From a checkpoint of a small transformer trained on Wikipedia.
Size: 9 layers, 5 heads of 32, vocabulary 8192, 8.48M parameters.
Architecture: RMSNorm before each block, rotary positions, some layers without positions, local attention windows, gated attention, value embeddings, hashed n-gram embeddings.
Training: a variant of Muon for these matrices, 6785 steps.
Each number is 128 + 24 x the weight over the matrix's rms, rounded and kept within 0 to 255. Layers, rows and columns count from 0. Numbers have three digits each.

# layer 2 MLP down (transposed), 448x160, rms 0.295, rows 291-302, columns 80-159
142167138085166130097105105148138133197141144093119136118149156090148103152162087108140120145116143148132138111104136117134124137167142123121161154132117120148122124113117141155108102158173132120122115074126132120105144168139149102170107124
133112097131149133158132180094153166149106134127128106119115103115095090131113128102124160135150132173149121139091147160147159175124136136092139106114105151122105135110058107165153070120136130128114142120136124144122118087139145117118153138
108154112125150106105101090152101164101149122124105159120099158152104158078176137147134126142153156183127118157164105114140112127135127115097100127089115111129150154147105108103158169119083166138163145115135105088077151144140120132118110156
171139132124118082118112166146106129118159113157095164117123129190115112124154157138131098132135092130147181163101166122117090110137131172127153118114081114149087109068124087139125121126148126133107114112131111137139156090102112160138142112
147113095130148127134107132112098098151150176149181098138111130112140117164128129143104097102137102159112119138134156088093136112101141107154107152144164112136116096130138104108149144105106121099156123071081147107137133106149168167127085120
101154137163105136123139122142112115147137156124125103112145110128151148133127107126106148112107140117139145150123092145104108164134132146139087121127132157150142196119099162162147128172106098134137146147146129133105118111093107115124140143
114123136136140137172082166182114088102133122111101158149122148128139136142130081142133095134144174138137140139117133121127161059128115138112135093169123126120127140144109155133143116129137118143145118135119150073120114152141159078127119126
134099123137123108150151139122095173159099157128118147140126114136121150172116106133151127143117106122121117135152144080138115140092131125116119157124125095126110136173135146152113096146122120157147172152122151161163128156129140082089110171
117109140150119156143127157121122085097126134137133113141127116093138105161130176124116120088154126128159153135112137108105118147174151142110171132127167138086168135141131094124089141124153108131153114141129127113173099076132101122160124141
119144145127127145170146118145149161148130109161180129091130086128090153115105125089122162165098144139135132179142124126131159148122150147103170094145195091106146117148101111143079131092107086114081105178114124157122102135166155115119134097
146119141120147124136121151096081129119125145157154114133146133095113110163119099125130115130092150108070144127115136128113116078112149101148120118160162113102136094164126087171147171181137148120135122152134120135140087112116171089166137141
113125086109149116152130152133140130149147120139122139134142145117123125160094093150145119136107132126138147098137162123067137153144125109143120121148095118085105156121113133153114134116142103167133108086125130091161121122098130117151130115
# layer 2 MLP gate, 448x160, rms 0.424, rows 292-303, columns 80-159
145118139114118109121128127115165100147123139177097144141128140110145128154103133118123117143116092126081128110120132116130131169108074152122079116110134138116123103139130183130115120113145133132136122173137109100115106108105133129164126144
102099125126154105126146102190155177085126138122139167182118146166107141100125139089142159168140126148163143173117094088139100117122130134173143183100147117086138149122108145158123145132124143151138130135165138129098133104189126110142150165
136149154109115131117153153142149176123110054081134112102100137118147107127148059076124162110088110136110127104161156143173155126076133127114055165102158111127167127188114114137137144123151180142146129100137161089155132113144134136110125153
088099146128150120126108115142152134142158131112129167138104131144134144132132068130130180136114125161154081116132086138145090164195128113130114123114114177138132138104097133092134113156117140107128096122114183132165135138134152149137134132
050143100142163154139174145131106165117135107090129151120114112145168150138096100142125169158111071132134100158185130162097134147157079142148118156169128118148172160127120156142101116139153122141131107173130101156120162097111129127146122173
114110142090149087122118136142101129155149106157130100163150113153135090125093134124128134092114123089123097103095126185118115128130136171127149123119122100143144119101120127103117138093146128146134077147137176140130115124142085138115146104
141121127120163113098121127161097142132123112124145158127129169136143129137128105118170097103138099165127092122107145103125142152132130117167137185158141075082108126155168101117123136132137094172092146139137114129103127136130136103064133146
156113134117132113134115131147108146091104096148149172081142131107132134074160131126146153119113139138148164116127127111125129152132135187132129131118177135148141152122126128104152155094113160101157131114123156150160093120145119120121141151
086143145096154128148096126125130115099145140115137107177074144169155082161097143122104143118100123149129078084124129110149105081090078147137115166120130089110111145114077132113125215146110084130112141099151153133166139137135178142130138128
157157131108144160151115145096117116115155119111125137135124116100148139114108153115119143103132109136107116122134152121119153125153105160124184156114088137157138157118161111161078161112111111113155112109127171149125104130102105095146119118
175099135110145157128184170123111105136135094121101095127072135082083111116131145118166154081104144131095148125104127170123134079116124163117175149144116152143125117110132111121164182157112141122112159139113133135129138128134120165116158087
109103099088115092119160115153142178102134096137117105127156129164161133151114116134134151114133115146111163108142105144118139158122108155147137156107121128163120131120095165147178114168130153168171111179105126127091137138135128105191123146
# layer 2 MLP up, 448x160, rms 0.44, rows 292-302, columns 80-159
097114141133145131114148148153125125135125137118137108097147137132129137119119122132170159117154171162134120094148127123143136127170150113147150115123111095142125116095109122100157167165118113152161099098128139150135140131137106088116139137
109109135106149083111088131160091132111116135189138121146116120143100175101124151181111085143141147114145091136122152128195116162143151134135120117101155135134152163127139155140127142103158122114151116115109115104148130124135126098154124157
129137159121159110098156135131160139160148173144075108139134110153109145108147096124118106128120124110192135131159128121119121059113130150119127117131094181133120133119158137110120135107107134113123087105131148146156099191115071151157102120
140111116155114125112100117143135170145131160131125156175176136104098139106133101135102111152113136154134092131100130178181132118146153107157106120124137137153158139092115149110135105153092146104105116152149114107104115162148156147140096096
090129097150197145155157110077140147144136116120143137098085106132167125135124140154166142129095125123119124128187093144126161181124105115158139118139113139112143150144112166176131145125131121147144128152118083105103142138114088127141106135
122155130125144130121087146145097104122136122091156145078099145116110162112102096128150090111126191152143145076135148135129173155158102110147141139161091151103166091102111171130157136086133140092134168118106179152126134165118152140124081148
123113109130078130115141123145159109128129123124103143160175152099152123127114139149129163136123118150150139108082119081139107143126133120092133136169098111120100138138102135132143135140097101119138133108183120129135134089157174170153117117
117128106165111135117149173111170119149116131117089089151118115133108151132126159116113138118182137095097110175088099139127138136094111086141135138146136142122147124108131109143115079143103094181105112164116134121096172137107162133152124137
131142146145079129098150129177108146118088157102162125049162125136087153121118095097115101142120137140106142140160098133125126132126097133112142121140195128130141136148166109098100099152106071098119161149135110120142117136141099172129152109
093122101124130116125149114120158140140093157108153109137117118160096118126132165115148112106127125123186162121097149090181128165118124091123099120097152182120177082135123132136131130114149116160121146123166141106092148134099140160130104101
107130116148128124123138126122135130133114098132136157118112101150129137118132144135120132170143102129122106116091149157076112132135121131150114096125124113144137145142098140152085134082150124141094107093086111130156127129135149034119141122